From a checkpoint of a small transformer trained on Wikipedia.
Size: 18 layers, width 96, MLP 384 squared ReLU, vocabulary 4096, 3.45M parameters.
Each number is 128 + 24 x the weight over its row's rms, rounded and kept within 0 to 255. Layers, rows and columns count from 0. Numbers have three digits each. The size before them is the row's rms in percent of the matrix's.

# layer 10 attention query, 192x96, rms 0.0563, rows 0-67, columns 0-95
062:088114140106120128155108107185090106106114118148183088130157102141107115139080154116105131097120174117155134107065079106118140124119136142138131120093141131122167101147148133101168104130147114075123142121128123161095130106135181135132132126126133101135158128111094150114142136141100114138
062:082120144104097134127143113128132103132092099164142110157147163083109083140111107155142115096106124138110130163098136138128128117178149147110138138118124159119151139145140146117137146105081178110146133105156177087147142107144143152111102110113087126126110146121151109115078103107109152069
059:155096102109153120104155074146149118141118146113142118121105091124120155085134113147125097136132114132134136105163088182088129145111138106147138157074115119097136149117139147134079107144147151130102139202128113155147124141127131123146137096143148171079103125106150132098160115131148138162
084:135101108128115118159121107115115113115124111158135095078179173126151144165175144121146142153144112128107124086106114126141096108107145137087153121120143125084136142146083104098137141085128162167131155155143111105147081113120099128146150111138133105120144182097091116151105141106161150126
087:149133084141145084125148141128134081131172121113138078121126153146135149100180144114099069144116135150169086147134062150118147118130132137124155077122116162097132139129132154104082059160142121148143152158165108115125148116152135130113143121123136122137145134133117129111149133133117111121
054:138097119133138131154113149102147123100143130113176133109156105112132138099165150132142134169136174082142083150089171118142141124127133097128124114084111155113106138079141115075110101087148132155108154125111099176126124150127156121160097134119131118126136125117160102106088176150110152142
072:126172110112134138101131115148126193129163122119163117157150086184094097127107128121136110165097179124109149168157128163094127140150120126139096132136129157138138160140155153149102144143134111100106103169112104159121147127174144150161163123146122121113105140116145125108151136083130153156
065:160116213151160105174099116119102136132103132163084129126115152123116132116165121156125176135148102097115129115150132132142135124126122143145128118160103082141136135159119140172102124150098122103161169116129155129149077099115117150169073122141147126155173120149141123140129134137131109135
116:129086141118145111135120107108130136104126109165094139160113129113125155126077153130145136142137106079140185135158108156110141122103126103122139119111151124118105109133138134158170121152104109134164149136121094133136124069097193110083136109130117139144148130141128122129115177157111183074
092:116108144161125115092137139121163128106122156077139151203098087106126113099150128122158129145148139136112103105088133122159123160133115117101132086144162090152088117141108114103143141126141138134125171097123134158124110148129114154098130178110155124147145126122138129139082085069151139129
100:137122109097157128141136108099071111106149117134125189156154134121107134165129150086088128123144114162116133118143123152121087116106130165168139101146113135125125119153148140077094128090113153175152117112139127091170106162160110120122119146118153160125146154132136104076123128139082140148
097:131107104143126129102139104175118122110140144122095088123131098114165163079152156092134132118069120139093135150138130158109128149107097113166130100124098071159140118134140136143129132143156147142137123099122142151154123115153166093142117110135121142139069115120122144065151112128113187126
115:168158137107178152119105170136117158138182154122172108118111118150156134111100150133089091152120103140126151141136135111097141137128121092083167134123136152114120186126129121138081168139096128132109140139130105127159134146129170123107180102131139162142163114130158100095122127108137129162
109:146107100138104138097102111123092147100129126117114150125167151106128158091120116120129070119149150118089134110128114154138107179143155138176084166173138143155124150164178139093116143107158148133153130135128148141112109101136086136154142078131139137150088150129122162104155107140160130131
116:125111111129151136107148138088100143144111120155163116123112081128149138163108114096119116117127101166173127108103113154103112143089162127148163164167133142149088127135079168147132129141158172120134137106129114129135107114131126149152132119196142143134145066123118133120155111176155163147
114:102112098132141107136127080124120148094124135090104163137131088089095124131096112127103178127112121118140124163168135160121088114135133149135085106101094117147138141121123162123117144093157145106144141113119102179097089151123117130121136080120147132111128092188075138147124150106134097118
108:127087117138104127093143105155161110129174130140137140146150134140100102147129126141133157133083094157121113123137150121143131117084109142166170119102139159151169102126128117144143169172158109087127142147152149113083125142115105188146135124117111164142100088073137141109102110124101161136
103:179130130152135163139128081116136139142147131110132178084162135116164134175110122157138098126178122167133115095123146132125123116148149156111110132128122109151107130125150113132065159135158164145116123191101114141144144140130141156167137142178079154152093129112128136143139135153112110141
101:111114084091139131107131147113123103150133159130106126118122151159164140100104133085148125106119164152101132112177148137117153131134142166165114146147146145144165127128150138125194154153164135104133132153148111106148099161107135071137136158129104142121111124115159102162095154087179119107
120:114142096110114151118139171121090063149114120093145115151122125149147137138110140140114110091125121113168117124129098103108157162090115146095147132116069171094171114146135113161128149138127072134094131098146120096128123145118115120171124129133123144158120122141118101108101156079084108113
127:111112136169159107142133148148143128136149094106113126079115133160133128151150110135119121118179087125181141144111119121116118135134084105125099130131118128110157111113145159139088157184145116153149147104149099118162111138145122144165099075096127144135094138096170138172135162154153133168
116:140127133104130066152105132095129115114120131148153075094133118138069106149154135153111114130112131102167131157137104105162129139148143130147136078104117138131099108135127136094131137150106132137147149118164126074100107124139114116095111133156127083136163117173135176130125156132081177106
120:153122103138133154084107127127122093157115116137172112089098097161132117132160148175144111120154095129132111154186126123105130115109095114128125092144168125106121099152142095113089137154126151131115116145139121133142147175161145184083141115112121164151101132113123177093105146140115106111
112:102144167166175086137153123143057137138151135116138113149118095138126128179100103111102104129138112114127126088126155115113126131132152139181113122140122122125112192143135159172121096137152170151117128119114097108140095109149164156111145105115118122079115128123132114156146148088132156132
101:116107156170065107120116124132133176102124100142111099086111140132100164126147123104136159111147110151123115087084163158119142140127075110138123136117131109158111137120159156119129114084114118134094096170157123085135107159098103113140124113133142118093155114155133101158150136145122179133
154:142145116075101121124092151151153097143087134144136116142115147095162147117171186148141096173117128098159145128144106155104177117088130116100096112105154111081125123129123096147125115085129110124129167147136108129168114142129152156120126126119145112159101101135121144155095151160121116170
093:113096118131147117110099134066125077164145119117116151126130108147140145169155150136091125134145118106162130128089103146120138164121117127123172126132143196107091152105117100113154135106097158098142127131151155103150087149090122132124115106141177154145141094102122101179135123135147142110
107:139136131112105140140140106122135108142143131152140140071121152114099127155136157122127156151147128118159087124119110131151104071140109119122135124118133187175101146111156151112163139093130153117113121078117109144150132074146070123108097130133119125095091141069138081107160154122143123139
104:095120117094114148105115129158168120143133139129160107092132100127157095107145159154162100138127090130149106172153124141126125141142100093131100120093119120103153078132074134131098124140129106139088173102129134154122165151117139133078127160153069128146098109145129108115087124115148134098
139:138152127087145121109127147123118098122094102158199086098128130136148139146164166166137075131094134112128123126144094117130105159054140141146132136112157073151151099168106115139109100123128120135120159149160114115139118156145107147098125141110097100115118140128100139122164112140106116115
092:155101132118145128147102120122138122148145143178130102175102145130156133153109113115156138139153136166129150156118153129102174154134114130113138110123108130125116136126128167102129156093129120123121116096121133139089163134084175159123110095178127147194064096136133132105081097139099150138
098:138135140149109121134126148099175132109160110175094152136135102114126120087111128135123159164112115131146094124147163143176139115144154167088135116092129108167180146132126109091141134102092142116133103158169139135119142140108093131147144148121130141134150159147089119124131212129102122106
075:168131126134110104144147145116154125147155134109127095117069110138137168141118146122123127129156130160160148158167116132122139180129112093152146093169113119166153201095115113127160134111129101099152095122134111143085092127117088095118109129147123144144129103177152139152123110135154158144
076:149155116173116184104122102140139155143143130117134170131188129120176182120157129148124163156167111144101120145104105115125120098103152152127119123109094137079140095133105106139087123110106153088137140125150118137159123126153143124110141137147092165100132130117102109076125123100130086127
080:129210105103139082140134137137119114130082088102171092124155101151144125166119167146101106121132142152110157108138131093154138170112110138131132143142147075138149110156123135112110142117128125130141124135126104094079115105131115122142117128155164126151133138161118176123162154163111085125
095:165089140130136137110108138163125133167118172122111144132080155135060127127140141100173154139129132106152103146189149113092144102130099105133137143131162133111106151119174137133145120148136133122101135136119121144123147108088169136135115130113138170137096090148170124135081089110104150154
076:149116176145117151129153139131137133181199119181143117131104128150144128111174151139145138093171126154111123130129145109134109101098119068163136151125110124133147131151127134089139169136112142131110110104106102151151149113124103143139159119130104138110113085139150165148106144098187127099
090:116083163100107125164092173165112126114105138161132131137119164133125113143128134112103106116109172139139144108106108149138142141117163115096143155093158086118157122124110144128102126126141098151133094111151095088094152140114147143117119146109169085119099157151195150091105100144143130154
107:108199118147114100128143125119131131144070109079126108110122066132116146126122082163149100104119092115138129114143144113102115151138130134162115091128099130122102108132117124116167142142137181128127094120098126135131093153122087097146112103129152166147142121121121154127177171119104156106
123:129063162105117137145087176152134134121146140159108112128124198148146128117166155124140165172121173118144137124140132125135124099106116097093149122105108115133144140125128127110121119107091090127122109155140100136119152135096166124112132146134143115107087125156161108153071080109118106158
098:143155175139133114100125148146132113110101153107128132122161124187124128154164134108104110098122120181123138173136062122165151113142136099136121134103176130150150097123112170110120091117107121135115159176135130170120116101109142140132130133099144120136129165067145116126143129120138168092
089:125174088134072123101131172120132086124060133134106123134116146129106134156157141117149154081128122120147134156134116131109133112165169118114102152098129117132091096139162091137151117103104111146117155145132140140110113128100099112134187176134121124174135144108114123119116099170124147094
102:119088153164139130130135121137134140125082177113099125130132107132127110114213139087167157119147146157105142158126098127156150116169177121137153176102143140100150106135104119119096120125119127166152111155145131135084093136082108131145144151143123106154118095114115135106147093132118114140
095:109141077161138156104120088120136102139103153113110122143102146131104144102104137133172120111130102121134149151115113121132147164127152167141089132141159115061146107110131094166081127118149137130133188162092180129144136082137130117107110124144115116106101117124126148100118106127071130105
108:097162110059145132139136138077144090144131088092125110148151128125127104120103112120092133128089128098142107094093141110139134102138140131110123115141119161150105141121159084118126129082087108118108087147095156139117145142175099122148117161123113094107158142103109123088179137131126103129
105:097109129159172128144143106149095091089157121143101069140082097135146129123109124123082105129130137144153138170080138154162107147076125075124146140149135096143134131139092127139127111088136126162153172148124089151145150095152115151124145114110152124110154115109142134141127142108162118130
099:144138145147150159090110146127122136144140119137107126117074123141102128124137151113151130119149079155181141146146094138126108131135112130096099101120117198103125152122110137131136157147139142113128140157128140136119123173155133089121144142124161194168186147072112161097106143143138141147
094:141155110088135100140114121138139175167111092153117104127120139086113131110176128133140116122089112118157105142123166169122118139100122103107111124162137105121099136092095106115172160136101131121131134128142124158177149160140135160077121138132160161134141150156121138179092143176162111116
105:125092146146169125149147110161115125102171159192088104108105137110111087120123121106117113133169128139112100128115136197126108149149132139101098103136133158123138141128150144117135089118116128169124112157156112154130142121107142110109156124121080132158123172125146105131057129117153112154
098:167113163136156185134122120119134107119099139144132148139113112130113149103071084112149119121114119106130097107135113134085131118130141117123086156165140150114115170132139152105121130128106156172090120144098144213117131140137110134146083148121106122133091109144153140091099087104145130150
106:131140106143160114088125110140128130146174153112092112105119129152163120119123126131125087110139112172132127169111196098156102152078118136146124089142069138134106094133125149154042136137139137110146116132104100113135129146173140153154109145121091145108134140135137150142118138144118103127
097:133139155084156093154115139117128108120180149120108144124159151146126085093140139147073108108144126112110108098105140157141124154147126105147140118151105157144084133129098109104144121154106119131150095119115099155114161116124089155177181139080112145120114198131116134137105132117136136150
115:094052132124176104180134126151116119119148161171161096117071151116131123106164092137121110117126130119088115174136118127113120097146141122166121091136148112133104132145136151122117147127131132140128131137176148116141093109113152131110074114085143107123094128123153105134125094128112166113
095:092124094130194104101123134170104120141115148146088077113098094134119142140176155137128150140121100131120159159109156104146118167113105176147155075142099138101107137120148182107111140124128129149141138164094118125151107128144126151138091117165119106136145087143149115126134125097131108120
103:105182124131107114116113177103111111132100095080124147148132137122110118161132131143120179139110144084146155122140141106157141155107104172133130160093112135177138124117146090138197130108111112118102135113090098147115122142155107144140156184120113117160137122140117114154151162123096153117
102:139089124130132177157145114151136101142114158113158148117149180150167180125136110154115081138133110139127159105160113150125105129112202120146154113109104187110129132144154176138119119128116127115154117145126094159135110122137129124133178149103144094145102136117136089120136100102133165129
099:119082105171133137142136104180134150124143153150116142136101130101101122116121144105190133145139101157112067125193120112138133161139119143146139148087155115104137092136162117131142132172142162127140165141129111110132127119086118114146079141111139115163088125133132093142088139094114135131
081:122107168078167124156137112131134110146166130135106168155096172093170128149130131133161094147135164137126136130123167115148110104120147103111106126160159159158089141117117151112105140113148115110161074107146144146106096102108159127135111135168122125145155105101135116142136119176181124152
106:152094157154093129156138120151122107142163154141120133107127184106133166111139143130144132137146127142158122101105149167153101150136144105118100097130145137154121128127130161107125117119115126123167111153154099121121087104061145097146178122084111126161126150115131087164069155135168114139
103:178088140164100088146162132136119130122165175116094121124146124121126153117141161108142081178161131148121102134124112164165099123159163092121135093122124139160127093119139126122147100119121145144157142150135108141170151137104175080134148131127157126134119095120159107132078117129166126130
098:151124124158101112121137145146100110088116123147061128108109179125113165150163156123139125139160163179137104156119128125146123092120125102075122145149143099112148123113142134077138095128159129166158151129141123117082103080101135109133157134146166127145130130121078154147112119125153151137
133:106106132136169135136138085176102105131182168141117103151122125112136123118109160159084075105133151162126122140167106134150136153094172163136101153104111141136171129154100086129078129134137134126158141116136108105154149099134145151167147138105087124126154144137141112107154106156114125125
086:156117120153172168117145136133134135152110146107158107144134151113145174110136137142147163171099150090095172124133139121112143112104093100159139135128140123088138140164121139103120191150172129115113138113140143156157142147154142119104110104149165137109160103115142138116171110187114086146
098:134093133141143144113138120151135120125135181145127153163087137099152150111151091158100119088126097123123133137132126132107142150100164085119151129136119093176146161131084151139145101131131157119141154087134134145109122129144162165142168154092098096152113107151145181112105093165099156124
069:123137106112108153129136096157155148113078112105104147100149078164106089093131125141089158139134140141093149099129105140110141098144128125089137132145121114133131114108155157120129140126114161061146109122105134177104191169124130136157158137109125107145102106109117166120138098109099148153
089:097126097096121133145125117145122141121100116063136113154179147122122132105107144108108137147160182115068135087078094130114115108138151124113147128095181110111136123122177127096124099084110150101131117179103114154119146105129104124145132145108126118133094154139139099101140086138121132130
087:103158105129113131141147144086108132121150111100135101131154137141119132117118146116100131166151199127131101108082134091129103092086106101084124142112152102111105141130162130102140124102134104090125109143079146154135181104129133132144114110132096083097123146089142115086125130091120120166
081:123099126145116152114081136131148153124156123132079130141091125133088136135109124126164186115147152100147161125168159089144113141095108126134117124136087132101098124143169130139107140160174115127118081125154139082135128100133101128075094121160119137111153121134179112131097124114107107163